Each number is 128 + 24 x the weight over its row's rms, rounded and kept within 0 to 255. Layers, rows and columns count from 0. Numbers have three digits each. The size before them is the row's rms in percent of the matrix's.

# layer 13 attention query, 384x384, rms 0.0611, rows 0-53,128-181,256-308, columns 128-191
084:124127121154124135175135136129163128171083137111124097157134126106095150128134126104152133115142117103140148174088092133087147159154184127188082140164134143147141184122120126125157127133129115
082:187135111123151148103133133177160120116154155089096148115109117114130122130100109137147111108106115154096149147095119111110090118125154135112163131132113145107135173111105163110137095088163125
078:193166124164182148109137125158149163131161138116108132110070097087141139137141128137138096141162140110098149121083139101079089120115168095149175086133120150129122190111102115106152109124129141
073:153136103140120129132137120153091163126139101127073099144156132120114198088109143118073127070126115144128131126129107159112118109137118145125166135139127125162117163135119090114145111130139098
099:167147075147176123141140140138148123131156103119100124125145100114132169157127131111141120087175123133130108090136150122108125130147145128139172124150159124120068175151083157097138062152178163
085:085113169136133113118106096160117143125130166130138112116146159126125072125151131177159162160123125118136166128137109119124146107142119104083099159131134129102119087094175130165133175146107159
090:127128163093122130151142138102132114176097121131121074109121127145106075106151138123119154120144164149155135108149105093111146145155100136143097128157118116129137124118140080154110145135115153
086:108080121117156109128133153111111156143161177143132164126118109137097125197129118124086149116105124084127138168101090112154131147134131134103139088137070196148136103123159106086148132113123130
094:092106199121081140148110111126144108108087162152129110130128184168141092119145114132122142175116123123145157146124096169136173118118115139112078148142112115111155075108171073161129170148088112
073:154135042105118118138137158097157158127103082165123095137111097094110140142109159125106137102094141107099087106148160138125086137143145125127097078117102149162105174148082158110155114103128107
093:139150117158144140112117136114164154129122112114134173146187108144135136162159151131125086132087123155144083151136155130109119113087103121103127165107147124108107115132127098139133067145188103
095:139135087100172104119137141112143154124160111123122164138139073098121126159143135127097106091140167118120071119116156113106084143163104143098174105128109169132112159154084126097149079123133122
091:106149185146108145128117102135107147114087144119099145133130157128134138105153094137157111176153093144144156159112104170134129110118102127120079183105158114123126087109144093166103164150167110
090:119114126121087173139140145138144120141092115126143095142121086142138123132104133103124144108136073107139109136115144138131130141130124168163116133109092173121096163159159118113108100142110134
127:086110155137036148146112121130111106103080153151127075142135181160130112084107096148129152162139081117128144139123117157158177141125103148146065149135126110125116088110149125147127182142120149
099:116188152089116151117138098116153145101090122083117139132155117120130150079122080140165088124147151138145104142119101146117141126135097112130090165127147134135117111123134100160136144160187107
113:163136097095182097123142131119148147142172104101122180132148075132100145168139136113112118085119159135123123102120161093099119123134135098106193108147116145140112180125110145095157081137138106
097:145096115112117112154112114133147153083165136187189137111148136160138122146118150120130172138083122153138153094132147110148126135130168142146141111147114157064142120142134148110124144098043137
093:125113147143119103125111142153104146144167150178147111137143113162094144128121147164131141082113149151162150092116084135153096139155164142163119155125117143119158140141127140150099108099090106
103:142166090104172148121159121132142127123160093104127167118124109124104120137115151129107129126119156141098103109160137095106099110080123109097161117155116118105148159123123134117162120118153144
098:111164126130152140124150118149147125170062121083145112134138122122144141080106100095155123137132102100112112150152117142141172143136101149147098170102135064178119140095132108138136146136158154
113:123109107121142093137133138148089156107207169153147142168130120127142145179143121131086141154118112102158165139089142104164119151170137137148143130165150175093120110127117138118122132132095123
111:085131173112048146139110065136125096092106158118150092110112159127125105082116114128143145165152131129133140138140096161150172101117104149099123136106140082139140096071118136139135160131129126
094:176097091151124136117134139135145159109164142182164116127135118157132137117123152139111130122107114130162133130102121143146097150144157118191124147118141123115131142115105140127123156093095122
088:147117119152087091124098164089136082142134149187089102161125137128152162120169151127126135133150104137132111152099137136140105151143187102159093112114138135120135137150124128123136137121125103
121:133156100076186131126139124105106122126101143112120147148105106113086117139105137120095147132077115087096150108123125131108131130117141099118153123148086155117123166128151107095164131137108134
089:142147152100131152097144144152141135185102120138137151122129083099109132082148141074131127124103166143124142147136170143139073145100126100109143123136149126126129169122130138121123101153172153
120:135117128150149099131128155165111140134154154172114146156118144114121160148157148108091120081115099115128160118089137094195113115141166116157171111154104151136099176163098121085129120132106122
106:132118113159148099135103148128139119131130100153128071132110131132129118128126101156114118116089138122094163123101135126141163120176115137180118152119102107117112140139164093104150153119131146
105:120134080086133121140130147113142131123123170139102096137141139125107124122135147093108092140129096072125134116101148118121148113108151122093100098130132103103113119099161113106147139122116142
105:116107118166089103155108127124160121067154116107098100155177134158185150136098160117136122101142118114151114125100146115153157137143128169113107139112127132148163102122108143095093125097154092
118:145133126164096133122145129145141168121147096101134131129188161165130185131116142109139110117148117118190125095128126096144128123125145160109152138103122094162141137100093123126082097123116119
093:124106142146147140125115136091094106164084168128144097153106121112144077157134114122102170152131142091096136182122130150152149090182103128175118086137102128102105107121118088137132133144100147
094:130171120102143120113146141097102104136129129086121119181119145129119120149114092119120135132171108083118119149087145110129171094110155111146120140143125128120092143132126159090174140150085142
097:115149115126123118111119084113124131150097108139117147150139106095143114114122135134145117169080116108082190106100134169111128130137141104135142135143101149150113153157109101140165142139137146
130:145050116120083109106112112096096142074127178136183093129138146114086109115147089150118125138126112109119121143103133140137131107140109079153141100150158171107108092105155127131134145117109123
134:121164123206135118131120156164143114147116118114105122158148122149150161129111161100135109102130120111134128130089130098152121120130162135131120118093106132184161157129105126086074092154142100
125:095126138152124135142142129155171092139152139120101159118148102111185145132112169085142115126100128169123118105152135144152132146115143140124150139133119117145156150131104148108093077117171111
098:137162127151140124114131128172099107156085087118105124126098152106152128150106148132126127163115129138105158088138128141076134116099158121149107162107073149143141169135112071137126133138120138
106:107133130169115118143103165114131085141146091093074100151119103151165081131128097153146090169112158134114157135119147131152145108129143136161128170134113125134148112136111116099130125127160106
093:158080116137144089134129098142147140143160124164131145118142093129133103132159154140114119173146155137149138119121091153096095064116127114154118112144172135054116129145158105130129113136150159
101:137157123083123155112137122142125158081120155148168152139110168128121134132161150112162137106088128081092153129150114150108125092125084122101170102119083183138117130144109110118123133072084148
084:089108113110119101172102112072135129106167149092112105139112128138176110137116102110138077142101106113153125170102121128135191128140126166131106144133140139121178087099127135120161143110119128
110:100133154086069128112137120117133126108132120153153144136126139118119126116179098074125131084108111147119121126143155123150121170096119129110147124130128139131116126088129144152160091139150100
101:166139159119101130087145137163152184134081085157103138121144169124107135121178133109115133070137178105156127101107146122133081143128115126116123132133083130151127140137115124154121120076133127
098:108129153114107132151133123100106093129090115147113112121118151119145110076147115134129139114130165169120112125143133130145171167107142140100093162085134073154149149112126094151190149152158137
104:106136109124063115160120132088132133080083143094117103180150148105175097097135115127126163152128089096112148156119139146133148123139120144144104117118136149124138097133149126105104176129129155
099:117107139136074103135118095113141132108098149098136069148161153126134117136135090133128140153159098093155124151137129145121163121150119141129121126161171097144141096079126117127143151104103170
094:113141110128107116139133080074139124120149159094112143174124149128095133147126108088160137109162134158142102158112110154151152132188132120164126127137161134092121073110130136103132121128117121
105:147147138134148153089143164141121126132134116143109113157129109179136167119123186128110178088116147111112126113121162122115113146113138110164144114118099076122126169172098123105122129116138144
092:121127151150130126149135154152138132133126138136144159098110159109143160151113140088131158120104168125129160106178139150134136111177109129119145150136115134105167157100122073097086087106149171
101:152139114127173121101151138153159133182118156155145160099108138120085126105122132117115143093150143138125155117131149110134091110113146112144121062097097071116086159138106137135127132104081156
094:120094114136185127130149115135118117145115192121131117137135139093078098154109099116113127170138144164148111127135108124101154140148122126112123077162165086096105121125154123151114115109149123
094:130148162109110124159142107152141093134102131120136149119123145103127112135125144126135136134137126120069133100141103165115134185138113125162108105121138105141086142127161118119126168172126170
104:134117152155182161124124142108131142122151108148147139122094108118109133130114105131123170112132143137154154101144172117168106151091127094125134156150113111139093125124085143138119119099117124
097:135093101150180174115117140127120129138147118155132154090074101161131140151081145127104148088135152137155109117141144143164123151115111122135151097107100132141109136142111152114108090107140095
106:156110088120145173112108139135147143127164130173165118105111116173138165150085146120100130103140133127145089137107120127164129117144117132135141104121101158162085117149098155114111119077119106
092:129112110098097136119108140137138107146160160120124100117120122112147097146147152123137137140126115102106101143126116177165165139136173162148139097104104165149160101121164132094153132114135112
096:172100130099105174118120136107161064114134181087129111115141118104116125102104128119120131168116086137148111162100114114133162070178171165136097110131138173128164138140107138129174157110112110
103:125139142153124106095171101160103128124083109110110137130143138115120110109120116153127118163146093142101110154127096144079136123131148124143115165144135126144104153136158162128119144137131172
102:107147168137139140149132140099142082144116132082120135137144135103130105104137116100165093130105104159099092118120100104100136110151174133109181122134170115155159100103169126162139132127148131
105:131111185147158129122161104144088141149167086118136120085137143101126155121177096161163154130114151134124146111151088110139096165091151109124105175101119117093108077128150152134144128165144144
096:075142133157117117143134096116118116082116124111098127178150134101163105123120119125174133151168075132107136144137101157110170155112145114111139157174152119106136141085102144139110149142132146
096:120089104101139138145084130109122099152151172131162094115091133173139150147123171137113125127143164070120113154112153173153140118139124149097089082133080125136139109133117103137120109126114101
089:126148195172074110114157125097103125131145084118123103139152148086126118133154096181134107172119122145128137143100138120130076119154121145142132157129184108122137111108138132125128153141121152
103:112106092103112119158089137089122118129200145142180099092135093177134143166141172120112118120118119085159094133116142150155144114147116158135115116113105184143124113163154134131140147100070130
096:129141176149075132099142123176135076132113107115099117142143121110109087128134119148126112139131132133123086111122122150118120161107143144162119172100145117127102147125137155126140169116161155
100:075105134111124146157092159119153130133126121142118128124108153140145167133136163126096112109128158141108138161148173131112107129130128145140132038136099113165138144153116112146103116099086121
100:139190150113166158084136087143155111123097098144118101162113159128108132150137131133110138105172107117097107153134169095142113156125096128085108188131131120132086135101100112112122110150155121
091:107134123154121126124120134106090165122136140118150130115137119201119106170151113127094108113133137106147123113149158107133155155119060158110166124085107177109126146171130117161149118151105159
122:168125152113159131105153143143133150158127093142163150137121128102149111131131163119124160140158123129127099125155216129110100143094123079107154128150166111111092159109145122132123095129069155
094:156143114154156149117154119133164121154093108159124139110143135105084164102115149104135115132117114157115134129102126117107103106148144128129132075125143126117103126128134131162129120126143135
092:102146129114138105119124149151137105105073072125137176115121137088148085114119135092185107104134119132148119119133131111141128120133122109132130109126148083131106117123122135118131138156154178
088:147161096107084143139137118125161089129084132106113140150135137085146072098094101089114106130164121169112156121112098107092160087102125104100145114125156150102127120154120122126149146121122137
096:120156144137119163097159122118117160133134131120155166148126148134139090145164097086139100139120125153100142127102109081106163151096130111127140152101111177125089128117116133116148095127149140
093:130108113151122124125131137090127104143114148089094134149122132090095149095124102148123120135115139122169129125113099148144094090203176123148102121114141131129143111156150167139115134125100149
115:117125099149143109053138093167069098134082122111107129108140101166097144102125119162099148128127104117130130104178085175127163092130141111177121129127130123126134153113111175120114158166186151
081:105144114136138120099114146074137135132112134143102153129139133087093138117132143121146111119130160188093128108145119115072121123160155121101100109093132111116138115136126153105134150126115144
092:152112069136125132142073138102136130106160142156157121096144118164147154153086161128131098118122130095140106110123151120165114110121138176138112118156084137161143109118132172132119123164144107
093:118161129107131147124153108076153148130102091121130124125083117097064099103129117128156111146194152131104104114132140122089124138114100113144127124085147080113078084077142137115144111156112150
103:124079193143113117111138141131127166077123106153147128126105079162134130142100127098156147107117179130066173140126122092128146143158125122092121151149093121168102119108130122154120109150130152
096:109128116100128133173086148163168110115177170115121128140168109113153146138126145131167095127106118138151151114114073138167153148137120161159097123135127156170158092158109150141123105118165121
102:136138173129102142109137130085106150165143152126115119148149164122128117143154119141109107130111133143122132144117121078103142148102084146154102120161140175116166081142143132113121110114124153
086:125096151129152100156148126124146127145154137167149133149075097142104151143118106156137124098124132079179190125114151142137117124110093093135104098156097120117127106148134109136102101113097113
088:188185139140138155153128156110168100156110151138083157129132121135164108120119140164134078119116132126157112093096103126175083127110141169167130142098110149113148149151127173092141138143153120
097:114082149172151077135147143150102162119168116146148095097140132185125147144126108127093151107116151126171122072156146144148109200107114135127130182151095118140107140138124141102142082116112106
101:145125143106125166143125112130139147150126130162129169164130135100152113147150091163124127104116168140164098093065146108095129142139132118125075169144078168088162128113107099155135111088125135
091:139143126094117155115133136182112146067107083064131123167110117099132101074145106139102122131168140159104175102124145117128124166126115121092143140178128100157165137089104108148127105121135110
094:126150121112141180132118121107112118158118112130134106109174160126163096129100176148168165116143137097068120137119157133083133152108200101117087140115168117140128159143113113089117110147094125
096:146098109115114093159138119126114103057103101094137164114127090134118120138115077143110086109139130154181137110138112163154151121118145169134094122149118160122171143108098121103156134132175143
111:128118149146127124186098158130174119085176131142114123120143114110168148144092138117138102128090132128130138110110125080133145130121151157149142136113078159147148149153119142115129105101131099
087:158088133119145129132112138113175113160157162157141080106156125161193138171100118105040142123136127119096120128116147073136140146160150147132158118132118126139122184146111113098110128114119117
109:087156133121090158107157132063137115105125120114138143112141154147135120093078142110101109153148132107131137169131155130137130121105128107173097135140082123133126129135111146137128170136154110
097:119114101125092161178115112127113136050149144107116127122144107106167114114092159121120152125131148096109107141143144107134172118119084156137097137188062135156131147135088098167130130121171124
091:070128085144095163151119135119119125137135115135118134086122128121103119125092161146130145165086092137163081151133097128109124132144157123135114162117175149154104143142108174118128163111139124
094:102066154116148109135103146119129130114133177128131131101135126126108101139142178123121132158144133161141139096171135163117150097138078130125126109109165148103119135118160104125140109082057124
106:100114106124143147134114140144098080173121122133108101094092086133143069106094156132144141130157161120120121126122137140091102151113125112171113111144174123131135166122117106125138141143122140
115:105139123126127139157128117100128138138139176134187080153127165179147124139154111102144153144165118083137133155154148103169145149126072103079158099157126153130114103102169110143117148175114127
103:155166119132164109126153160156139139125129149121129160138112145124142156133126147122149111122122126164102166085117098113157106097120156108112168114067121144098166178127139115087141124123134118
093:152170107119132136061121131100070144138079106134115135122119134112113113102130131150108126137101114168120087125101088126134068172110096070110176144128141116149118131131102156125123136119156110
101:158143117116081120137126089134148163104147158140168109136122095103130123139143120136130125099074153097120109104127146141139162166175116166093123100110095151155116084089158096141119107167122122
104:146117112131044145146159087113114160130102112112168109145170117139141119156120095106144172119141126095142131118173132144126146197154079135099095156180085144146091076117139121169143135166114126
095:134109124168105128120112159153099139155134140149092119131113117190122118104139136095127152138132121146143137093104145122154078116140081115152132131118165146114124094119122144126118160166132136
106:164137114135182108100115151185120117137137133129116130161135162132135142155168133153112120137148143114072133093132128128111101155099139128111168129117109088107141193122111107093128098122111140
097:075120109140122111090120095102111092134138110187096143157113106121132120128130133138133102166151096155154150165105148107105067093149095136145156139143126148104102141134138112120114151113103130
093:140116141146164194158122129173138094139127141098090141136069147116146181092130132156128125144125154127108140134106195120147151092109171082149126128141087089124132143119137127137142112123145108
091:130142155098124137118135107077170127119113070170130139162111148139118164100140138128117151094165120077166121166134174139118107126129138110085114128136084188134117130121122120194109136127148087
094:129136139120128119129097125118097169125160178100139076140119154164147108123126124160124125108118139113120139133156133178131202190155098129119166154137110138094136117119155078091136124149103132
086:086143176121138170124125132129122151132116108140121102150075145118140083113100125104136107148162180120090133150125123147118115122100143107136100127144097114087152131143152079122129128130111134
081:111155150151126139142146112117139130127086096129090120147130145106149097108149154111116108138165182123118160125094150143095102148114097090146138118144129099112126129108147109137137127113147135
080:108132129101142158153092122113118146134131106121087145176141173116155110115150133120078129134133178134151183131121160142105112143110094090144124135122150088073137120135129126127118148127112095
080:143175136123162129125148126108114153149131133122091130124104114080127112089131105110095081127095183123151174157151078102096129152165166126146119121120176149140124148105165097169163079142115124
092:116142133119160143126122122132103137184159137130112102087136107169108164131140112165072160122151146146154130137129100142134100185155142119117101117150161155117144141108133141106154172147120146
077:111109125160123108143084120194119114107092166155142102090159133171108154142114141168115137160157108142115138094109083151148093155090116145091101116140129126101121108123087151093141178131143154
092:095099115119116176148074132155119158164113126167102110117135124147094109136173138141097175122148138125115148133160123143100130125100129166103133109149091119103114116131126132109104157150072122
089:122102109124121119132119167133132133136098146135127072058136089148085119116108160148130161103158119086123114125145133103129143116126148141113128131136136093094126123106106152098131129135176137
087:110123098129106138159135139121150139124148137101148087080124103146106101168107132119112109094124125059125117113128131123132148127134149147124114131154128162172114124144113105131119119153129110
078:128121108112077163094161096104137147085149134146106114169179128118120098118082132138123121119137082122123170152140104110118116149109109111150137127089125104132164128108109104142143080167143128
103:134099139153136121135126147113128132151109145187141133132104119158155126129160104134106101107102145149122113131084146123170138143166094147075104102150123111115119089074144172124115060111087121
084:170082135085112174129171125097150134090119116130132143191153119085108107140114116143097118094105114140151171133132129096117098132124111103139129117113114090153127132117118082131157100157146124
099:122124105143164133163082188168112116140199163141158093131116140143163130128142117111109111150119174118120081106106124178188136160134139150128130124135166147113095102113164150083136117115121134
096:150107116111103162131154121111182110121100089101123153124115119086078118143071129117156151082098077115143157147138124086103144103182136112122123105122104096162146151164110079145124127155184144
093:107109129138147139150161164134138135146175137096153119077118123139137113128104156089159130136161117111179123135142137127137147133139155149161132104119114180148107115157144167123121149108160117
101:158116146110126146128120100108135184085148122065127152168130144085138106133137090155099127138125121154165160093152110151111132139115113174104123117184138109152127107125095119149163101148111129
107:175128113087133134112142114137148148157098099141139131114117133129100144132166116157138175138140133113133135085187090121102112119109141108103135121102099087143130110111122142122148118120083111
085:082158104131168107114103112132143145138113104096118171127090128127145110115096143125132124141104149166075129153120170098096116075193098089151140120076090142142128167122111155153154116116166110
104:128176131153113070102139139118095116170126089128118124121126136123137146129116144111158113148126094143107137149115155111160108157135137107125131151111157120150110140137094124101116134125136123
089:167112125101148166127132115112117150098147107090145134121133139125169120117144110139127146125160139127141164090175143124104149105131087112088157150130098115098162100123129119152160128119095154
098:130148141127175127118129126143138141120148139085127156130153105126144117150144129148125145153141080096166159104141136171136130162091156143112138136186113145103154106141114139098137160100088149
103:133131126102088086120136109133139147158109117145123137133124140117113110113126115147136140115129122120137150161134158098138160115141129120138108155084108146140085122133133124140113106145152128
122:087110120164103098136140078108124148170117125112146107107158134156158098131146119132145108129164107127133048148117143135201149156106124132128103140132160132158102105146122152121104117138126127
090:145206088144150087149111104100148115154099075103142120128142123132149121128106167144156133135141105153120113178111147120111131139166144114145130137093139129120157132147104129135141153132139132
094:114092147127111116152141168145109132149115086149099141133139127148125113113103148109128122123150137133091113150091125147113140152169123133126104134110137128164135131105123148123105117151146113
096:159092102098118147110175082137141137156149145126152109124114136118117115132132151138107168122124132113151147104174160089118106163130127121093100140143113099151118092141142124144164147130084165
111:146170124135150150092075135107117118146082119163125148128099087115097163110125168136107112146103132139083141113094100099112089097129133104114126109081102132110157170105079161110107127158147133
087:149127105139112122090124120120114135142117137142106141111108134145083093089151131106127115108114105096144082150089150107142140161145104128151153138114136142152104123154124154118099104119122100
114:164135130137135144127168149093116131096118106143128128129121106101108128114108122101125129146144094101161202123129118139107138087142138115102121126151145081117100118143121087153147129130102139
095:160118082114139142120152126121150149151111157179135136140119148120085131176184144137129154148110097151119138123114104086095098147111162150080080120124085129124167126135125161115102141091095149
081:106123143128127144159150132135118100172095123106118117097126112141135140099127149142113081097131144178159119126159119136100121127106147147140118114120140102164136191140133144114139110170159105
091:137119102102120133123124112130182088080136140135123088155159106165141075164110141125116111123122122116155098127102095112129185160095146153125144128116111158126146132125134149106092157138131131
095:121099140158132117118142137131130127127133106144086135168099083123145175154132084095086169102131140095137153083149120135119181148102143136138159190177173133133130110135121115151139087119142101
113:115084150131111133113139102102070133169140130131142120075125130168079097117121154132131140120153124114125135150141125119164121102154106118133119100087142129132108106091150103134117131126106149
099:162092116131152148171122117103150076094162151137145107070093113095096142123123132118098124115112144153130113120101085143124151128123162122136151126111130095126136135096135147138137145138134108
110:142075167126084109138157104133108116167151103139136126082111123137100134096126113134152130122190172136098140121153135127117150143135101145118093156110148143104111122079163140143123122174116164
084:107122112127122126117121138095122137151091113131131165145163138165102118129127116104126122127125106108159112160128107118137144126133156167145156075137120127146104136116134128123116119134134155
088:132167126187173147134101131124129122128114115129110151160188118091082151137105137117122109164147127140120125114102125133146083110124162166097157123138126107110130158116088121099134080163134112
113:126139145119130124145122101107145089125150159098121143136142123140171102131119156112118147105153136111094126120091153157092150134115145141140146145107125140120113156131136140140110124154130153
104:090138101157209083103089113126105110148112138129115130104069132123124123144165123133159092155130144124126146139101073165114152138137113149119127149117122143176122092136110129107091152136061110
109:113172094095177139148123135131128115102143125121138169130090099095132130088152135110107137129115157140064156108127106119166087111100162131145124091155123129107139122129097140140150157113125128
100:182109095129112159129144111136134136115139125115135118130108100125154136118160131133082120111103149095138184126155111184114089159105156163159153136143142071087140095151134128132114135160069134
104:117128084113136115125147131105138152142122138106125100115077133117116134130171110134152113156109145126159127117156093123145158148149162144145137132105095127143158104147140113140144157148107132
106:142126099152068158103156112149122107120104154173126093159155133063142114136113129110101172111129086128135098136125150120140127151123108110085084136135123145150111127098146120091148124141128109
117:121155123115134147116104138145171105130132122115120148140174093154169134165114140105100120098147180147147127134150147120084118128124142147126134134111129170094160127155107119127143106119140111
118:097129138144121123152108153120151093106142156085104133124140160158117108125108151093182143109172124094112097144130129154175160116108150131095111130148167167150153173125117134094152093166186133
122:083131136138095126156120147114112139106090097108103139141097153152118116090141126166104095124138139132142147127139067137101131112111159169143162118083124137114153125111155149158104137134150141
108:116124126120088110168097132129085130125122105167113141139082133134130110127105113154124134109136138134089136122128115160121132131108128125081099139115178147117111107090153144135084113149143108
118:126109101139145071131121118128128141141086130131117143124074100163144107106147108102111137105126162141144114130131142154064141126166092149119149152136112159140129124098119157111132119115099079
112:131097152160104127139147130123126129138126115126124107091160141173126120104113127142111125115108180116170143133125117118147114102115101138158154110153099104079146124162132167091141129105112140
110:182144104113197119134067128166154172136154144156166144134146095105132175146117118115133127084121161138126103126125172111143093103163114087102144083153150117105123127137057115135099113129096113
105:097072171110133104139181148091132154165121130129102124087124163179100117086115118137129131123147149139151093123118106177109124123123101102154145136108135097122117142142138151119137130108142124
097:091091136130151087115115125084096111148140131123112121109099162151096127120156161085133186148150099156072134150134101099162098120126126101137137160125112145150143137099097167128135152112143128
# layer 13 attention key, 128x384, rms 0.058, rows 0-52, columns 128-191
103:094118174152136096111135119111093094111169137049091173123121156148144118137147144108153134128084075144122133115120185118114160126141104143165121159105147114085122120137134094118148143178149137
092:110177141092101096156135120164158078135113146098150090142136150133125121141134099127160120144103132147075108112168108143129162161163110148156102152125164132138154115130147115115136152132146162
079:113139127137118120127110116176149090114089131133144116157135155099134132124114147109139104176125124101083117102129109125134156109104124123163151120154122108155153150128160101129151126092143112
101:132180171088096130170126107111134092114087106102148108167112162101171119134162110132151120117129144118093120115206150167140170141145149140127099151164145119143154117128124061159152166149144156
110:113127144097135151152150127098153146122066134160114133124109125091171081121154134100169081127120142114128106135164102155151192154125124125152142110120114149111143109114164088158114107151105127
086:147073105160120127132132155146130133159138098141130146132135092171111149118111139103153135101145126149132112125180148137132105152125137147109118110106115085109115112107078131136097097126127110
111:103143163090083127156162147110114138111103153100181102183152126146121128097139138093097101093101146114104133170152148135144184158138133119127113136107097145169130114148121110147163129087130102
094:113150147119141095150091128132142131104151121095119108142100151121155092126161125141123126138120126087121164134135105102096148119111132109102079142133102112094144094145107105122126174132160163
090:133169152100108091096103132127121162089144113115158105149099139104109158127147105132118156115136143123132161124141163152115124121093146125087127190143108136098104096114123123145174182137078166
093:111118120128135163137145164112148143140090143143099200095091132133125131142140132084101092120119146141142109134109098101154119108169097173112151119173077131138162178140107132128164102138113090
098:142177093114134120110132083138150129136134127085146126126103155105125078131117146094130156135132126122131132158134144131098136142119147098164093167178109221131090171139114115158170165142166157
101:148108112140159118108139127151123111142143121170108177122107137143152149120117157078115095157105131134110084142102153117099120125143144139137144096140111154111132170132101130114117104130115071
093:165135115077104116117159110105083139119132127147152091140141138153092094110130117122122175104098139150110132142125183159106139126110092141138114169141138140148097140113116152170159147138115112
101:103109112167083168143147140150126147135090148132119134131125101163129145111114140087117111117151111103134096139119100085193156121160118194124165108084140095127125130098141151125099100145122116
076:122109139119073169140137117108138117121118111122139082145132150126133085129145127149135197120145152093180156144141099152155121136080093128096100120150112123109153104147141113134125176136096164
102:158134106097093103109113114142097121124124138160167084148148128181125171121111129102082141129117122154077129133115171131122127110089122116121151137136122105150107163121076157134131089062096116
080:111115119106127116113135127114143154153158165049135135092144151127144089135128138151122152097113103141131114123177111157139122167158139154149103125141132158128138151157152123118125156160165133
103:096171118126145181152138158090148142156124150096078162134107132109128116106094142162131093090130126102136139102106123153132123110159116123137121135107117122102129122142151093098126132159148143
105:124155145140137126140123116089142128109142140113129122147131125087130117137145142138124100150117141125142127164139145137136129111149147115144113151146155090117152135130128060132130173190150117
084:136140164110150094143109097116109118108141104109139155099137136065116125148150104132144144137141165117123132135169140179097143124120133122135118109099156161107134103101160158170122134138121202
092:170159127101092176117118101135160105122123140122155134150126137119133081154137169121105175126161146117121147139177131160101130148104079073110098131147118145120135151147140163150140159126114143
096:102140126137179094153159137148121134110145144092112130116130089087138150107144113152154086114100141129145118133115130121163143114168174143154158132132147139134100111156131078110121111144179125
068:127153161154114115128150188132153145131126066144172132119160159130102123085153140127150120133147114166157096164120114157131116155171137129120083149136151067081147105116098089144117121135139108
116:114137148139147120155142129118177153110135114068097120144139120096156117113141130156130112137128140070131157121124132138127153126150155117135110164109146124112137119158159096113109168169151147
113:088139169166153085140116121143132117136131143149082171142141118106147153128142131119130091115094112143128136126103123130134113121151140147103116109120136150116192114164107117123105135130151118
103:145145178117092153112135084123133144135151126093165104136112114108111113126145083153115180133143148106161155157128142119112134131105131133093138136145162150094129106131152099122160155157138163
110:161171111130114153110063100089112089131100147115108127135122123136083163111119147168102111116157104131129113110075111117069119128085104122093148095120138102130110134109104137103154099128147083
092:124123093160177123141109143139125119145148132114063131128112076094160130133118140137111095127100135130129109098094138105162180119163167157148139159105127127161154130160141077093105112153159149
096:123111108091136127163139090130093131127133128104151079135112132103151144135142106157119116143110123074106163121133131133159163132124149099118114197116137125152158123163153144136141145155126170
107:144117147155125167136138147115136131146126108127124107101096108144135181148147120149162102133153117157156103108139098101111066125107149107087151115125116126125137147145139170119138109072155137
127:106125112150176104155132138158118100136137132120069152099128094084169138122100108143140092152090110156135136126110110122156142110169177137128112154121114137119166109171134113138102135166186174
116:146114095172173118157139182166141128156176101109055174106170111104133152144105143145130102101117100156158090100082117128140079118130134109144148118071091142159136162182096146102146119123181135
093:162154116097122093114128141116137126099116143169116080137096148163140144185095137059102157126159107130127145126134100091131111129099110115082167133163128171145120124101115158096138077074082096
087:155087109174134155090111116138091165106118143077143129107149105134088160134161121181188139145158131117134130128115123076168116100165132153138142131124133125094124086095128115128157142136154140
094:147171124090144111131127137082151111123144147133137126126107108115075097131136112128097133150125141088092129120135118137146152124129127131107108073154128164129100095127173145131114149162134144
091:142124125110101110103155122115098142125104141151147118150159153108120168096125103116172111140131106183106136150147129145091105110148156118126155157122130109132120121087147146157117074122147124
088:130114098169224146130131156173137108123101137118048156141119103093156146151112130148118120161099131191122121108103119113123120106150163109128142145095130098109161119161114095126123112126141127
155:133141120160155127149080144165176094144143138133086176120143127106140170147106175129107120132110158144133152126110140108126107119147149121171137104110115113132154179173094105084107125141131100
104:134166154118109121154166161085138152118145126156141128117151160121134097138150148139097140091120182112120152132136151116115112118127133150117172139140076109127158149121140139133112122157107179
086:113149118087164113144146100115101076110137154088064152164083147109153124161179090100154101134108098133117137148096150123135169133151140094116140173136134156135127115147103113091083185157125162
098:134135126099123148108149132117115125128148144122125135110096106142147095118186104092123130124111163170096138094099132146128127163077104117151112082160126090110138121090126114116144110128110141
091:183117152131086132117150152164113154130138100144189065112139117148124157116144098131097137157143163120126147158154182135093080133131131163140129129094171107113117118092133137111140124174124116
102:101137118116142122143170114103119114136125132110113113182080119094129127090143073142183115141151105124115087136143120158164154142158162116170108156145143130123128093142173115169112154213141163
097:104134103093086125116104101112139152129124122141187138118177152117147083115101176148105151075121108067156082166148171128145120184123128172113164107147149140126116139149144134109127154118140145
090:136100142145164098116125149135116116167092109133141135074134127121149104168103153093128127135107134125135119137172137120096126133159125162131108134090122147127135151155077162112124131064125123
105:090170123102147131135155122098151133114113134132099120135123137124132085125116144140144153114126131098119142100142123139134176105146099122101110139158115162138125162126133124121126125161136119
089:139151117139116138103117141154138124083136118129123127121116146126098098132120126174127082153132115148108121129094104129120121110114174161109126168129108130136152111143119133143116112152127137
116:105143108106102115120134137119115160133146115128126128131083144118128106112111107173140108088132118123095122132112106139108130115137128127125119132136185151113123069100137137147080129164156153
100:092148125102136123117127121121150122125101104129126101129066096147126124137091106121133126109129094109161116144143154170063146130159125170091150153139109142117155114103123145126152132153145129
089:141094156189146122175107138107126102150165096123076133115141126122115132139106136144125126187127163131125157121084133115149109102133132139151114099110113114117147107153102137099105133111127143
096:152143145134164162123098134163170165149093102172128166123114090115122183152107127120106175123141151124114146136167152126143109108155114142124155107166124117142105142114063118126078143132114117
100:137076186127140126139131143139137150161110142174112139088119168177118134125146126120156106135148167130125114106139079174145108117144071144120158155113115127103181138132101142099174123102111113
101:114119135152107108110118156113131167135169136123152099129111152181089159137139188120146156110143124132113150105139096081152119127067104161085156101152076130142148152115107138091138125107138105